Weights of a small transformer language model.
Architecture: LayerNorm before each block, learned positions, biases, tied embeddings.
Each number is 128 + 24 x the weight over its row's rms, rounded and kept within 0 to 255. Layers, rows and columns count from 0. Numbers have three digits each. The size before them is the row's rms in percent of the matrix's.

# layer 6 attention key, 256x256, rms 0.058, rows 0-213, columns 128-191
104:158111093136138142125148138122098161163114120115125109108082102129122112066132157111116085113128120148147161108119113104117119112155108137140142117132139100156116159123156133114133103129122115
103:123122104154124161185125148149152124140134126156132126127134141127144118112076137130148124111123110128123118106182109153110125114128110121151104107117138100098160140119142131105154122133106126
102:130125088113139085176123153097180104129128100139120131140142128076136160141082115148124119109138089138156115164136143122124148116138101101093116108140144170155106124138146118114117094120116162
109:108098107108147165147134154087154151159174128136144094117154114087125134148152124151155109082176126144118116143139135125172119159068133182140090128082108122144123110144191105105135146151143087
106:125124142121111176199131154100107164131117097129068084130164130144156119136106124160119128134156128097127124106149116129157114095139103111169135152132143094093087131105102129122091104099126121
098:131109137135124129170151116119098135065135126169125111110115141119109125127110158116168169080123154131134103097127155140155131132126157097123130114196138115153173134152145185129134131167106137
098:093119120131118107121095095143117100163127122167099133130123139112097130164102109132163152116137125151114110109121122152109105163148100107112118180142140138172127150055119117153114114109151121
102:084090140113127105120129148140164102128164153103122152152124105095121124165096155136133138130127126159134133135177138085129118139130145143137116118058099117134125123101135100079122065153160181
112:122145147112146123133088128117171107123146153142111119105156141129069124135153104140090098133173105120146108152106118134141116108101160094107134143105130135151104119132149157134103106144163136
103:117107123133125118095129108125164177161100152143152106101109082118133120161136151122152099113120123127130132118120079139148135080102184131100133123109123148098110105145090165160120165126150146
102:189151135147115143101136109099162147092105113116172150096153148126162123120119116122144144128097061130084192102138147121186146106130143167111095110147133114129091165147105084111127114120160129
101:168135150068111127140146121126140129121112122186135147126139184086113153124128127105162132123185167131153137104094145093122103147125138131152107094122091090147091139118124110120159111168132091
099:089128169094130133085111145123109095118126111128127129108105125167132126118103119119164129142151144102191124122128156139139127116146088152107103133138134128136133124154118152117086148101144122
102:144096065139104083141112131135127136154182136140136163141134092172152110125107136178085165094124131074086166113095159105104130085124121132099135162131165121128125114084131094098108100077144146
093:161117147142158095173152092148089121138114117145130089132102117144126124141107128128149115164149115122117187161142117125126150108135121139140172145123139131127095121145129138142185171111090185
105:125097116111152123159100153118112157104132133128119077110129162119123126117116149114107149130130153134143124074108161093123170193127114129173113121126163162090150149141130038141140085112121103
093:089129124072131140133125142084124116101116111078175158137122156145133155105098181129152151146137120120134150167156139139125106120113099083137146157166118110139127128093114138138127102164134119
100:160135129102165181148118126127080073135118115126134092157110099152131153088136116113149103142129132138150124115149134136158141144163177131088134175087127119149158128133117153155097103142168126
100:150099149168162068166140091118132118097121094114113106151103142166098140121116100138111083110127089166162117160158143142168114160151137094123114138127095071177144092130098127112125133143115111
096:133108158152126129136115113059094143109118139126105138152142158137153133136142153120118098126130150152153100110077166120146136115107131109184150196170131144078099125131127083103159141115132130
105:140137103132119138131130122113175162157085132159109111129136128102137109080107117178108143118155108120142124104128144124109144166151155116153120154129131126122140115093144134163150135169144118
104:126106153090123131131118139084108144161136143137164095134122166113105125152119094108117137106183104120141121133109152116117174164151153077095119113135138133104151103078150110127109096120128173
099:083151143115145117108110103152130160125133162108135161106153063143103090084110126108119091139135063157126152072145106124145097096125124160146121114140159129083122147131084108127100123131135132
096:092133148105128117102171136146125131146116145099167110125088136125111135099143118100148147082126127133147145134132110135168092105139105135120092147135132124164121134154151145116152130121122125
098:116082133099159104138148119138157112130158137080123155122120095118128089120162140138166106090124178150155151147124108103126135125120146139135155142131085154167122187143148131107171126130169132
103:153134169119119108112152125097151114113158178100130154121099121131144129140108144151121142082141126145138116121113155103125179131134089097097122154111130136112178055139126096123148087092119141
105:084142090125118152110164136159155149133150159127142142141136104147143145137089091077125135100099145117105106116154154134179121109115114122101136125144122148128170116130124139143161149120115183
102:104131127148143140114084119110148178132163125096154114141142100130109102144097088162119142153115123145140139146126137135127140124149124097124140130118137105132138118173151158129125122129142155
103:122129126112116148148110092119138152144172128171161156156124099151125106114145143158119155083134116111141099143110148119169191145095139114144148124116097129146152110106127143149145128112106101
100:151126133109118137133151135099139096115101083126110108153179112129128131113110091120128146173102094204128123129146173118115134123166147140124122132154111128143156122115125132108186101088158162
110:104176109150120169133111137134136158139085115097127184130138155137126128138086066178066124111141137165119091123127128087089162127110142152114118133115142147162112148126124142122125155088094124
112:120161135148127106160147056119080113120131146137155165123172073130162173127088120110121114160107110126135109157150127110119156110127172121104140106130154109164166069162108139129142081152113136
103:096091074112122112130103151153130085135141137120120133107140134131104140121121140148166070170138114132140155090127147108133107068154100150153067142154137126091128126071158084125139142138131140
096:100122113131110103173159127125145115125146147107138076146138121104139123145100182111137144119162136137139095164107107113131135074136111132091141116119179146096132130129144076147132183127120110
100:177133144123129135150134127121155155168120149130108120156106145107106128115127141144080092123149135140114119095115127159147166124080133151136152080120142095117123113109124136126109143150124101
099:119113104130134134114149151157135131148093115150112158084112148147175130107124136137097119093127134113149141104146138179123117115121170115146121183096135144114088167127132138107103116113150117
098:149162130129087092177081134156125126124087145081128143125113102143117109119128162119142161124133165137071113134106105136084145128166139085120119154136127135115123121165119088114139126180127111
095:105128120129159099113113129095153142124125103112124134143129121126126140082144107160119099165157140133134134137131143104116144155153121135149135102181149134136133121149131132130111116098203207
105:162140141110099162126120157142142132145098122088126120162176117108082141128111121121113132122160098114107116117160160131073115106145127115186107120135150137160119180166073119161183137129142084
107:096114184143104157189129158132127117107164118099149156129193144109137145158096150129144168121116165129116116138101192100124139134137125193160110134127141126125132100146135095101136095115148122
107:091109114141133170130111104111131106149105121122171127133080092128182139121122105137150127130165149141157139129142140058123129130132107121170153127100144124133107124132112146098131094120127086
101:163129149120170094121105137120121101135128114143104116129136129132122130124146088138134134135136145096125080157107128147147135133082115124137123146133115197159091095140137115113132172157135144
101:129129098093137097086154124150094116142127135119151101123141095162089156100098082146111130116144130131151138108130094136098117128131169150140093125160132136140124143135116155158159083151140096
104:095104112153168086118116100118133129076079156134127166115134148119071130116148131124164119118155132126180170112115143139162106131107123112142129139106100135071106119140171121081131124112138160
105:117093098142136107095159148130108144120104109134119113136157133115111154149168087137131070121092123157088124082141129112117125120134102116106120123127086169137162107110090160130149147129125136
098:099095130101099086160134144130074153096094136127132136134101048130128144094113140134088105144157131133131126148092143113126141122125085162186148153136131127117078140112116101084121136111120137
098:148147129138125133108114113109135124112097121108120140122164136108100158121091121159058138114103119115170134117188105146155135162165109136138170122147144137132049099108137118069125103184128120
102:135153130135093129137175128158130138152169128103105123120110129151148135131141116117119142142149139097125087132172056098151147123140153135115139174135173137136144103142160126082138122119161110
102:095140118132129124137116157126149141135124170131143142100109073115174128095101160146135121177117127132150136108139119072149069156074151112138096146160101102102078090101127114103139184141116128
106:090113095098132165149131130136132143111109095141142115135143135132107132126116145108104119091144123146145145146154131108116157067136134149068153165099112173109136082155128136143173125130120169
098:093155086128149153139127131156081127162126123160114120114148120102136135124141157135099084149140137127129151106127098125102119183121128182087148137113123122117089100139151120116177141130130091
101:131151108128109126137116131096078156102128091105142159145110148085149150163130121127140170100137127130125124132149125121123097095101126117136116149106156072128120127156147062120107139144119124
101:163150115131175123115113132152142147117156122092110102105122086156170090117087143117096136183106107151104144092123124180114128097156125111166123129129141118090148120149111132174132119116117180
100:105100155108094124136117139151166131094114089117078101131110092129164098156154153103108135117108157111121124115102144129124141107090127166103132120100128109129127153140136091128129108131109124
107:108097116143149121112167141111116102089155146088148145108120134143115133118104140107127118152135104118134095153135124096133161148132124082144102108127093099065137166121118118144120152132145165
100:126135126179154153127160159128145162139126135144133084050129136152171146165133120091124111133137185131148084155109172125109134121136109141128139184161168126099137135128131116118125135135155101
107:104128093143137095114121140089122121189123110134139167107180104107110124083136072104151113116097143128117141140121155098109117147104118138087115116090133116136131175129137103148115128122091109
095:152151146132121120102132122085151154153099118119120171149143118120134151152125120090124096129167113140146103103146152102136139106131094135111136117170132159139089173142081114133147108159110174
105:134124113110098147134086114142163151152077166110131132108122117128152137110181128145091125143124117155124106085130096121125121142121122163112141134117140125149140142096137108118124162119128134
101:137078138143134127148149084097144136128111156177143175132114140164153087113132112119137152108150103135095081108127146101142114132153160129166151114131136115130103107121106141127115150116159107
106:132127131132094108128131099112122133107120106170145109120119136122142147101106112153110099129137125098155140112144084127142141104149146093106125126132084107152118134126136125100146119105134139
101:119116106137109129108105151086135140098142114131077182153091109146125147119154101122112094139166146121079098122155118151149161127164068124108162120143133102121130118125176158094141115118105112
107:103134105158107129100156116107130157121101149083125136121166099163158120143119142161103130103146124133095118115103124163163083192138139134111106106138134136152084132160103125101180129109133115
102:082139139146142113137157098151146118140083090126113099154179149112121119126127124141129169128117131169113137086079113107119150119131069117088136096122139154101143162138136149091099085131170144
103:095091143168145103112138134113139142144123160112133149117134147103117145122158149132136160150110168123098115105138120117125088157134118124195133150140087157134129136132104136138117102151139148
102:116079104143156129143114132111139108087211153146100149116125155115146113106166100148109080133115141112157164078142091137080161101146128149118094157143141189153120118132134139092117143156173131
107:095134140148134127120160151168117110118105131148090145112137132117123111119085154153090152133165106093089159139148149100083120108135135146151154100165150123140141095133109161155143182137143103
106:141150124120138123162073139064151128171164144131139142134168137138135102103142143140135109176077142096125183095110125121101075150149124135129128140152146138083111119156117151182107157149116134
108:101101161123125106112103162093150151141088143135109117143150131189108093094172123089130163144147096129130127170093118148114136145138101136093124157134089140145139099141114132129151146103139134
098:149124141150136128142117119106129113133124137134161112156127123142095143135150127126132131121152149152065108120111106120118135174147175173165121092171166077157128108130121149129123102153106141
103:158140139123135122098139133150086148147142164125150117144111132144106131118147135131111111126113139147129123095113156171125136122136140146143149113183118148109107112101163133143118086128123113
107:149139105140131123120128150127129129138109156148161167118129107138136124102115129124133080142152158112114102143110089127141133122131113057125096142104116100132123141121171084113117132142111159
098:109134152150190156160139137095162130131150112120140154156105115143121101151166126138107138153147104104133099126172088173117148139136102141141126155101166100129134128149084121090137118133139135
099:142095126161122112104109147153137129172146145120134162158107182145160134098148109108110119126142096067168135126149158158124146131150123092106148161121121107096120164146136124090153114121151123
101:119131128120164148106154149102145176154093107139129112149182152154097119109141182093129127160189120147122102139111076112136122114141143141138126111135126094115180119131137115129153103119140138
102:109125157151155112110135104143080127134115115092127157115150131136148133126109125140148134109083101074136090129145120092084120095122131159121133114131110102112115138113132106144143128121070100
103:115142149121113138129136147094095080114088151111127076118118129127141136139119159107140123120163124104145161092138108151097127124091087175128121068120122118140111167132120161048098146128102133
101:124139116148182132105122117127161147130136098131106114136112145165146132131098104101121161124125137114138118159087137121159129141070104117104106108066140144122170165155140130106106117119078134
098:153113147149130151125125116119133137137119167109110084093157134129131080139108185169155099158120160155115111140091112146111128108124130116091093135144123109147124169126145147147120129139079092
103:118143168156101121165119155081162145132104134131111142112149112125114166105123140125133162159116094127138151136076103121068063102155116124091075101104109112106101117163118137100096115124099131
104:143156114143121091168116105140165154161098079132124142159107137124132171153109166104132121161136139153127183154116153089112123095118162116081144104157151106129168137126102146128101120126154151
100:130124118147127158143121117123126124048152140132126122155142103187116166100121135131121115086112148168121127144103127132152142122080156159102105166145170138117137168146112098088138107145150140
105:139133186124091122100137065141132157126173111113120177129146080107107141129108121116149130160135153134140167132140156130133147120135102123135161123122188141095152142139115180166094123172136103
105:094091127111159116139099092134104151138094130133133132127126119155123181179132143123099133122114158065096104048157117153120143126117135111125096137155134147155135115091119159175124127107151140
105:130159132171128081100108124134131145084122082121104075117125125121092148139103127119114117100117130134099119133158129158113126141118142168164131103122131110123130145131090112119122112101131137
109:098139133121116142159118110147097079122087154122125124122151107143115080134094112119146094127054143157148155113104183107143172112105113110115131123158140153136138118119136127117137127152127168
098:078139098099183091123115114123138098103177100098129150134099108126157186115113153145127167100127165146115141187130134147163136172131169138125126136152108099107141139119113121142132138162147150
106:164151093123133095098113146142145122100112083133118136141157150105116100171103160144163159215149169126098156111149140133114113108119106108154113126093126150110141145154099130130090131152142112
102:064119081122154164172115148102133120136078139112176129119128165124151136096151120112100116167100110115123136136128145139156087130106149116130146120114071105145105095124121134147134143158160129
102:123181151149154153140118141143107131138059120097146166123071116135152109147149146174147138101139137119083116174095111131122148100155153147141142166111093158087106083152122123114139129116141099
093:159108131093135099097125117114144134142137117147098138126133178100142135130123083143142163169120108140159077156109108123123120145116133115151124116139136129131097139111114112145124134098115129
103:136161114117109084163156139110144154113115100124150133133134124122154141141108118143159130107073146115167092117134176115112125116123074122119125128134152142151133132178115136105115138094117127
102:154115128157140124139123140134128154095132161114117113091131169113113134146137203118087090133138153122124099101109168160125101101130143141131093142144130131163160097157135135145106104135105124
095:135160109148076101104154125140128132133110137114148119123140154123125129141131105126157144124112149106095095120137137118128101156138128120127134159111177111130188126133094167120088110116123123
097:160095141115115141171122171055133134133161077159154102118097144121132093107137170142144097118089140131092151105168120143131120153149091160123099107140144167133150147139126158107139096120106097
097:156125124106119147144136060139111136132129140105095110079165148121118099105121127155162128131115182144137154104130103123124111165083148148163165131120108151110111116180150125131157128144139173
105:131088150089149112144118117134170175153156119111152122118151154131127101112144135158126120104138130155151163133145113121163096140148097151135122152116117144136089165090144126111114123147145123
098:141131099159130134129138125080122136132148072096123135142157100130138101124136083164124125122153108090144125163110143085117167119173124124118183076166119113088114102101079166107137102115119162
105:168121115152120139069107160101109127091154128121151105163105087087107179068121111129144107113151147094147143132137150100118164106145107121158149188120094172139136102147167121134150095136096114
107:134147104123110099107110122190136080134132141152140126156147124143115127129099154163136116115146153107141156139075136184114140132154134137113141106119121112134149123122132125156139125135109152
101:102128156104088141109129116151120134123113121126147138133175152098153123131134163123091144145120138148131082114133140132113103104150132133066162082154098116117088137135111115121093130119073126
100:141134123145128139141128113116140133176149136142119128077125142072111097139128097099168149090121129162116143128113120086157116104153119127143078159088130127122109131104133103130142139107119121
104:159133119126136139097104152116124104147140153124132115146108099136124134147157073102137111119122147124137144163150140117129106155098165123108110160137155146082114088158155125131083107102158116
103:131129153114071162172141118120163139148150173165176173154141119141100140160107150145122113126102166121152103086117147117113125124149129105099090144125115126120123128121081126117123132153137087
098:148144088130148118141128149136133116159109151112135137134098117117108186092161099156134119090140137105151135146118120171104143118160149122158118100138163106079138166130136125105152169164129118
101:130169120128175114132118169137157129097131156136098137122142122088100133124128120122151143113105087114123133129153117175149176124081163120146124120131104146108161111125127091128106142109125108
107:152134108109166110149138114120079137124120108124129163143111133086097131129119107125154125114179110156155185090101106124083124133117135203097130158122120105139152103095123143090129138141129135
104:136109155177154161114085115122196173116114121121153133106119070093149104101110122140150149126122155176160148138125120119132127143127098138133130156111108092099152190134146172101096126130160143
106:144124109143129139114149130160124108101127157148144185120122103112141127142125143143140118154193092101100127105159143139099100148092096096092111136112110135116160141122124137138100086158116107
102:152119146135110098112160166148130157097145176122115118159152117133179111145119136125135106164127139147127130124157168111094123125106110134108142130108158120106147116145177102157097166121133126
098:127140133148161130134123081126111130146152115122161192151072110143108144096106064165108106113164126120129123182147135148143134119138089123121149099151124115167103143180121103133076136136123152
099:116149109131183158127094175118108105128143138114130151126127176187148145130070143118109104154141117127085092148106087136119152092135105154154138096100148124147168130133133119122159142108135108
098:125130098107106128180135130176092112128146135124088164132136122111130147152134140116184160128113120114163143143135139087075119094098144105143156120149141180154146113120175136167146103144100130
098:118131151158137118116125098149090170152132087156106130142145134136147081123130140155093106120146102145120094111104123112138144098090084117152130191134153126145128137145139090114094135128142133
101:114122108150161126155137083103103120142142175106108109126154164102157073112132123108153102169113138118113109086140108110097112117102135094176154144096095099134106152083143141132156117134119151
101:114155086095120138090153125118108114123160131153125147130121162141122141099115141118169144160150155124098194099143098088178166128126113165101147111100101127173113099145145119122159082146138064
094:143131107075123139165146163105106141145138108111134121118095106089188140130123125137142105140125120158091144123140177097136143150141149193136081153154162096083119161123164113115130097129118139
103:079154107125165146134156170144122121109108131114170132193122143099183111140136143102150134141094134121092156137164112123146116128157090152116125178158114120111152156123132110175058131117106107
096:118112129161165162126134118163136147145120150131148077134140112130168148160136144110072117140122108138136104166176132131114125153150086131118080164113106095141169119110089155129154129132100156
103:101093116142126115100122119171125116102146137144146172158123095132111152096147125154088109155104168155135134133092115145135098150120074111149101112148117146158128162163110105137133128103122150
096:087143111178145101105113127090123129117133151137124117116113139102161150127122127144081117082131152136095161112138114145163116142101109163075128077142130085124120136155157109172146151093128096
101:123155122166191102146177092145137128122102112112153112150160123137142151126070120137140159160177125125160109204128178135147105107127114141145113135141110147083116122142145114089142155150137115
101:171131110138154117112169193135079098152061140110120101110109103142122154089138115061138058154162166122118153134108141097130142154108090122093147127109162117119131121176115164157122138141121175
102:098186106109149139139110140144117099105129153110106158142098153134115118141116161089117100115136167174137109125117127171148118151087154084113139162174150109123122136135118131117111169135086097
102:160144162147109115125140125107092087158111154121115120146112076150125147108139115121123105131147124124117103120137132151151087119120156148115134128110145084160130115099100134097121126118062107
103:146104079147093141110147099078133138144126100138102104127145097137081135122163157148160119141140165083136129149176159128099131126166160107135148109093097143132149114143132113104130101109143136
110:109108122098084112108136138121143114105172128148148158156091149141125131125130130121146073130113130167160106119114154151126143090116139119134127055133164189095133131116138201094146134138110136
093:135124161148141134120116125132123101124157152108135146097111103146116155122136143120159105147116103144116102118161141074099118118084088153120139097112117147158098147143170132108145156123137125
099:171101136083084122086142119147156091105140154138122143125163097090128119117078154091150145088139090123138130085126161106111153135102114125155114096087124098146086127099119114114128138129127105
097:131113123129135146154138173104098147082083144152125128114126127111137146155105190115141114107080116140132071121133165153085082124152165169179134117138147181151121120103065128137136130130115168
094:096136103143143110158148149116187114148167115157140105144134170104124070100152153149139149144128137124130156114129149112114115088160132135111142115104150120070105084096138109145122129124100123
097:131131144153113066124126111147172159133136122123134127160160143089084122108151133149104104158127133129132132175149098160176111137110140081077138110115102140166136143140123124144096151113093137
097:056131146154119119118129125116143123161099092112100144146133167147153134111104142135112143127158093104153108133128138135113113128095143097161141113119112085147173165142095131140145106129074123
096:080141181143080130112108206113150133161119121114128147117157153120123135128097134160175127116135152120143133158115101141139132096093075148102152139142170134113122091130150140136113132126141135
097:165117138128148131116084153118106118120136157162144128153128099141096124150133142121142086137156100169143154129104138098124110137118101098145146148138122176148112119121132154121064111092138130
099:138140104089121163174111093105139126107133107113132104150161121156144115137094105098102154196174136109111135119147110136113137059127138140147094110093128175134079091116152118156122135108110157
096:158156142096151154112120106113155138155121120129158178142138141097144128110136099153102098183139127103145109121141124139159127159161140129083143132160094059076102148126113094132146129102131110
097:125117133126108101118134146111139123114107121129132171096091142136127153151126155122132126154167164122095131144099083134139117089127104101124130139139112171139151075133096122079129108101143120
101:173130133136114131130183157136170111106137133117131116120126079185107140097127128097119144135175121132130117155123056133102162109151148112153141090119108100149155130173116151130125124060139156
091:140106122098106151116117163124149168159121137118153101171160137118135097119145141109168108087164135114132177138114092129101140144109108131112099123118191138129140130133138107186152122128131156
096:132098105098105090118166140134149186109129114128165147164121152177132154119128118166119158123161135118124087165141169159136110171121136117108175125128135155148119150145137087110180079095117132
100:093170131134138160104093116138114099139122132122172093136107110095091122111097140132145106099138122149172144061150082126153132125134136164096121144149141091087179137110117136097129107139134128
094:104148114123138183166130143083143127155145133099148133154110102123109086140146140122106130117125135121131127106159125148112141124136123124138081115096132134104145131088127091126136095169151116
097:128134145097127160139170191145115113096114097105136109136162111064100138140125111099172109138163135092123158117129137198157109154098104143142117140134092111159101153116139141088123130144145166
107:142107104143133138116161105133117186131151167116118130158121115123121151109065176125119141110088134180108141153120122068104116156130135112156135142141099161144133077120152133115133074129196157
108:145144093196125139060114123110101137101103186125082113179144099147131168118102111115117132115137145147163130121117085137134169050122157136133146113148117081182158123130116112124146107122152102
093:114150156115128146080156089176138114167151108168178140098086117159081068146120142139144136127135121101174146108103127123145110100126124130090131146095114192107129108110119140129109130111136142
100:149099150144093102139139122132143152124132115118115149142136109130096149106162113106127127168143141125112143133136112135144122106147120160144154099141109132114122102082094100103161140140128120
102:152115163120096157093129127162128147080116114138163133182125079149150147142111141069099125156173150191124111126131156147109134135121151143132128114122147100131143093111117109124108121150120156
094:142145132131121151139063110116108145131154105139191128088130140142098110110152132152112130152143150099126128112127112111143120115139126148144135147129109098149101128106154145113097096122151152
099:146140147156144076119129137133139151140120134130122080140120128124125128139101128130155116126113099132105109127125168134103153105135174129114110117159111091147184136131130129086110108134126145
094:140136110111160118151137187145113129105161117152184111134125128129100146141155107116142155168162086110109175156149093146135128105118132105147118127154122145179108099093085115164130155131111151
102:111176135121123147155147125146110123139103135103157143161136119163114144138165114146135108128131136117106148114092117175111148128137127101092145106163168120127138136142089118143137136163108148
090:109097188105075140162138155117136116133107116117156137098131118105133123138126122163103171155148159167160106126111131150137153142104082119174105154153144129144132158114122118127106148133087122
097:113122146137102116122132101157153169078144124151104145141129112143106183132098112105150153123114152146143131117137134139119195119124108124121140082144152118142098099098109137120150180140106129
102:104161162143159116118136145125163133150138152146135150134115083105118119104130092132154172128152162160096138144125150116164125170115130089125107156142164154170136080174137118143113121145121110
092:130086160119184094160132147102119138108137123114162115121084091129132121142125132127123141114198160158114106129137107139143075185155123114147145172097118139141126163163065152119144138143170120
096:112125144120129147133168133094170090130113150138110122115127108121129120116108139108111139113161134139125125137098161142097146135163162128093178099188130144084153120119115137155173114141131127
092:123120133111146129160130147162155104124090138116156124098148118124106144066151119116130133138170113131145123108104137134129127128101104155122149123142137108132150149119135120102133171127156111
106:152172120148111115134116115096090093105119129130141132081157149151163144149094070138120127098123102113112108130094121131115179123146091113103113139114163173130115164164146140126151112154091135
096:126161089093138122117085153152119119107130156132129150154112145133114113130151167122151102145173087124135143152128111166131091171098081120113140109149114132145157103083086130159139137133148140
098:126109079119105137194147156109152108085143138104142138121168148091134088153135140140169129133136141115119136132124124125127149079123196118114093146123151133145130122099139095170127149113122057
095:141153105122148159105121110119098140143143114149117125114116116131128149110123127154123069088101139153158141159111125164144077156094098163093118109123141106161118145125094125140143133099128116
098:135128126117138091146082127141137089131159148137168120080105113111102142104181119136148125080123205105123159184152124115106122099075099137137146173149118115168101128134138130107122169133155102
089:143167120074118121128095095097120171163102123126120173121122147079160124121104145118135189121088151130117111114150140092194143153091078179140117142098145097133115126110053148141100148133181105
100:108105167083166161152111157121163133107160111102100129128135146084086091075124128115103121132132078105116137112192118167114094131127116137118142137121159124114144149137105116144116119086088081
100:143113108099072104104113148113110111154153108140129152100132161111139142106104145092144118114122089152153130101128105125139092114150135102170131146117115120112127160127130122123168115116151143
094:105134118147082126113117126146128135082116118143150106144143088087149148140138120113165152160144162114126131139121131112131137113108099159114159097130169122114079174122114128105168108169147106
095:199134149119105143124140133123139146139177132128116162141127108137159147123108144140111124151120113163179126109100132117114170121107154137117103124147136107104144173100146126133118163103084142
093:131176171153149090124103078123128116143123104135123128110109106111116133110141112105154113107082145148158144144147155119121133116112108125138128088119173121068126145150168139117123133127125167
098:163195154107098096154131101125144107116147092150122071141094113131130169149144159120115120118100082137120081096101133128107124123147152106134115123124140144129135082132101140136124144174123108
097:107170116153110108137150088082106131130129124120112076131139086111129117142143156121148154145120124174143117107142100164117116053084127132105113114105127144137125170112173091104099135099165116
092:133158110132149155070180147142142110105177140138131154127089147142132175180092088090132127133141127124133128166084168097115144118105113109105113092158102118120135147183147116174105155156107132
096:106095123126112110134134148096144135138141098110125163118136110131137151125169104129115168122116124109179135151164166106090103141127124098122121123122106123113152106109130140153131134112165128
097:128159098118082116132169139120148110158129111150128126132162089137101120147109125116094076112165153151158145098116131087156123124114115126147132130097121120149159106112100162117151152165159057
102:095099164161149162176170141189129137073129119125086133151131109121112082109124115144092124144095135145150094157098168110133164178148128089100138129131115125149173124108132143149139137102110141
102:139152087150117155168131100127132082134129130119127095133091138099109134101139089154164145081110153152098154145176096088189099183172121144106113123142125106154119133130124168135143105131141105
092:140109144126097144112157101069141147131139122203127108103137060139159070102129139141156099129154155127094160099142121138097172122113125136142117171147093166094088097103086124119116147147111091
099:091103117138172115111134103132186161141143132137116149124116152120114159126123134110149127104153159100117133146133144137166112112072110080186158144128135138128102153132109112112141149137110143
103:141107100115125140113175149152106141116101150130131127107086104126141146081119146090106149150112100145119118156094136104122135150110091145123086152156119112097088084120149148134101144126136118
094:145096123083117153125150147170140106115127110103130122137096111138140099096132082161128153154146148143113103182128143151107138144144077149156131147120115122094136138127117155116146120154140146
095:177125125125081118108134125102128133140144123163175143122067104181109115139108101120094112105110156130139120115185123168122081067126159111140171098096154122132136172120163157152138111095138123
103:160126121131124124115128140128121146122127111106131105129108112157117123107144160118105093122157094116153127140104097162159113164127087140084123108137117178104141133136134120102124102123117143
100:074115124103126173169103117147101093096122094147133179144125120111152127129125154108158126094121169107172150127115131107112127183115093136207132104161092122114099149113152123137130129112112161
097:069137115104149110137149139135071152119128146133136124102160126164127143129109134123159103109179136149142112117143116127140125154118094092148124139123135171143138133116135136198145146118160146
098:165123174137085133153139140144082119150117154124102098115107149119102102168112104138144116159147106154088132051139147117141177100140129131097147128177089139134123095077138145124137164141131162
100:139127104089158146143107086146143156131105111108155089181114118147139099099107114128094103135150186105128110137128154134126119136118104112138105114120151116157151092173118105116136120149116162
099:117132127133106109119108095114086131102096157172131142114156134127142125119161125139167111114112156105190108142112131126146132158171130102097094110147117110136158145173157117145164134108160139
103:088066123090148142138137130147106107129072138080129129135092165107132131098173139087168099138138159087127119138103135157141132131182115168099138109095141150148131150137152113095153158148144121
102:095108104144147097168108129129181136132173114102132124123093139124163150164129130148102157142156147144145124104112119120168135142178106103151123137140100070121132124112143119108104126112141129
105:147108120122109107120121096133100095149128142149148119152174103172114133147116118155088108133126159122115091119120133152167126138129119108108084124174162120163144122115101122080118138105108155
105:103134166066078140124115118130129131139163111112135130120172172122108114140138185098155118099131122132110145132108106166117104135138153113173136152168143130114127173096123090105142138122115134
102:126083114136139166096107138112117127152155156164142131114100143138154174114121120104150125104142142128145151136155135134151104107129102184155148144114084102130156137098101151121138114142140121
091:138135133105111132120101110080111113157146091114126139126106114146120111104138143113176100094168143117151140120100112125173134159137106093136142125116104131120153118137134129135109143145133096
099:094096111102071128126138101170116105118166168194124108111112133071088124075121105124118104154112123096124097111161120116148141163156128121085137131156091120154124114114112107128133160153143117
096:111099115167167130136178153135099147147137169115167153124149092119179123111140115100153124091118134118101165080126160146186132122149107096153090176128126132111087162161140110094115148134126171
102:090160135142122097185119136135152107102150132092161079126114138116116150098113125095091134091105149135194144132157109124126104131103147122149089122087155124154080163113118118131124144095127115
098:119141128128134147124118143133102116138099124122144108106178119111137088193100092138086105129121128180161142149127080103149139168073125127144152107122112098130113101118106115138131140147110122
097:076121118132143134138110150157140157103093110149104137170083124196146154122152127093145102097077102123129123153168127126124148100111105120128139139142109131107089054140107201148117166139165140
098:139147131114130153133122115137135141122136131120141111097129166108140129124141090180097142090145144144119115111145085140183166184159143142144120134124120114144126133129158114117095100127146140
104:162154164175116114117110131127128102157077140110145088136112114098131155099157088115086094070110129127106129176113108159179125157139122129125113134125150075113088153096143153084112081123145095
100:146126131137159137148115147131157138157128165128156126107094136090085120118138115143100162109153140167142134140106087075179141133133118149104117105144140137097110160127096113105109148099106139
095:151126170122148070137104118087145153119093125122126093164165165143142152081097148132111086127161132102109166136131132126129141112146123132129151143100091105139121133161116093087111132144144069
097:150159130112166153107147128129128125122109127120107119129114133149123090130145139096119063171116144140165143100158117182115134110129167147134062082144135130114098146141122096131131099130181157
095:136111095115211149100132100128123105120145141100124149073160100121106148115124114139126138121167163128124173164140098116106105144095114119091095157124125191145130111156094125122130153147129145
100:123138153134142138149100172146146149110150140128134105084111119116120125121113097115144146122139154152118121125126143102085155077134133159154111111108090131102152106140112122130116076134110139
099:124104159113119152147118109162121139115049132137148109109164090136092129146136120140143104087134120126131157134124168127123092133097150122120146100105149169105140128144115083129155112117129138
102:120128150115112135112134141145130137139131113132159139156187095093091120124157142163104099098147138098091128123124143141147099091148091114096156112109190135139151115178120155138098103158108123
106:121086110170160121155102132110127169144169098093097111115127124113149113103097150141138121117149135145122118126109136130154150136099081106129102128163158174077152134117158147176118138092110124
104:120151150144147116116109091134133074098117159079124131130140115134132122126144130105137144136148102142082154073120143148111146106121168160123149106110099169131167115138165086156149134169067149
094:110118111106140133148158105140139128099143093144117132105094125144090127103101160075178115097118122154148160117105104121090068129133117145097102126157136112114131173135152116105125150165113122
094:138169144140168132149087114114123133067091139145128102147090146130151137144140147102101156142136138147134170067159134163115106121141139139111115135127169136140097105144143129148105149105161137
101:109129084076143139096120137084102125114105119103065109157136127127172109114098124150166165116124148130153145130104144131139135140106111159122154144126144122071154166128131121129073165127108119
096:147095144098102123127140141182172171167148127124139137164126113104130121091139113123137145089139176124125125131121123127090140133132132133130129110129103112136165152094141144109163046167119126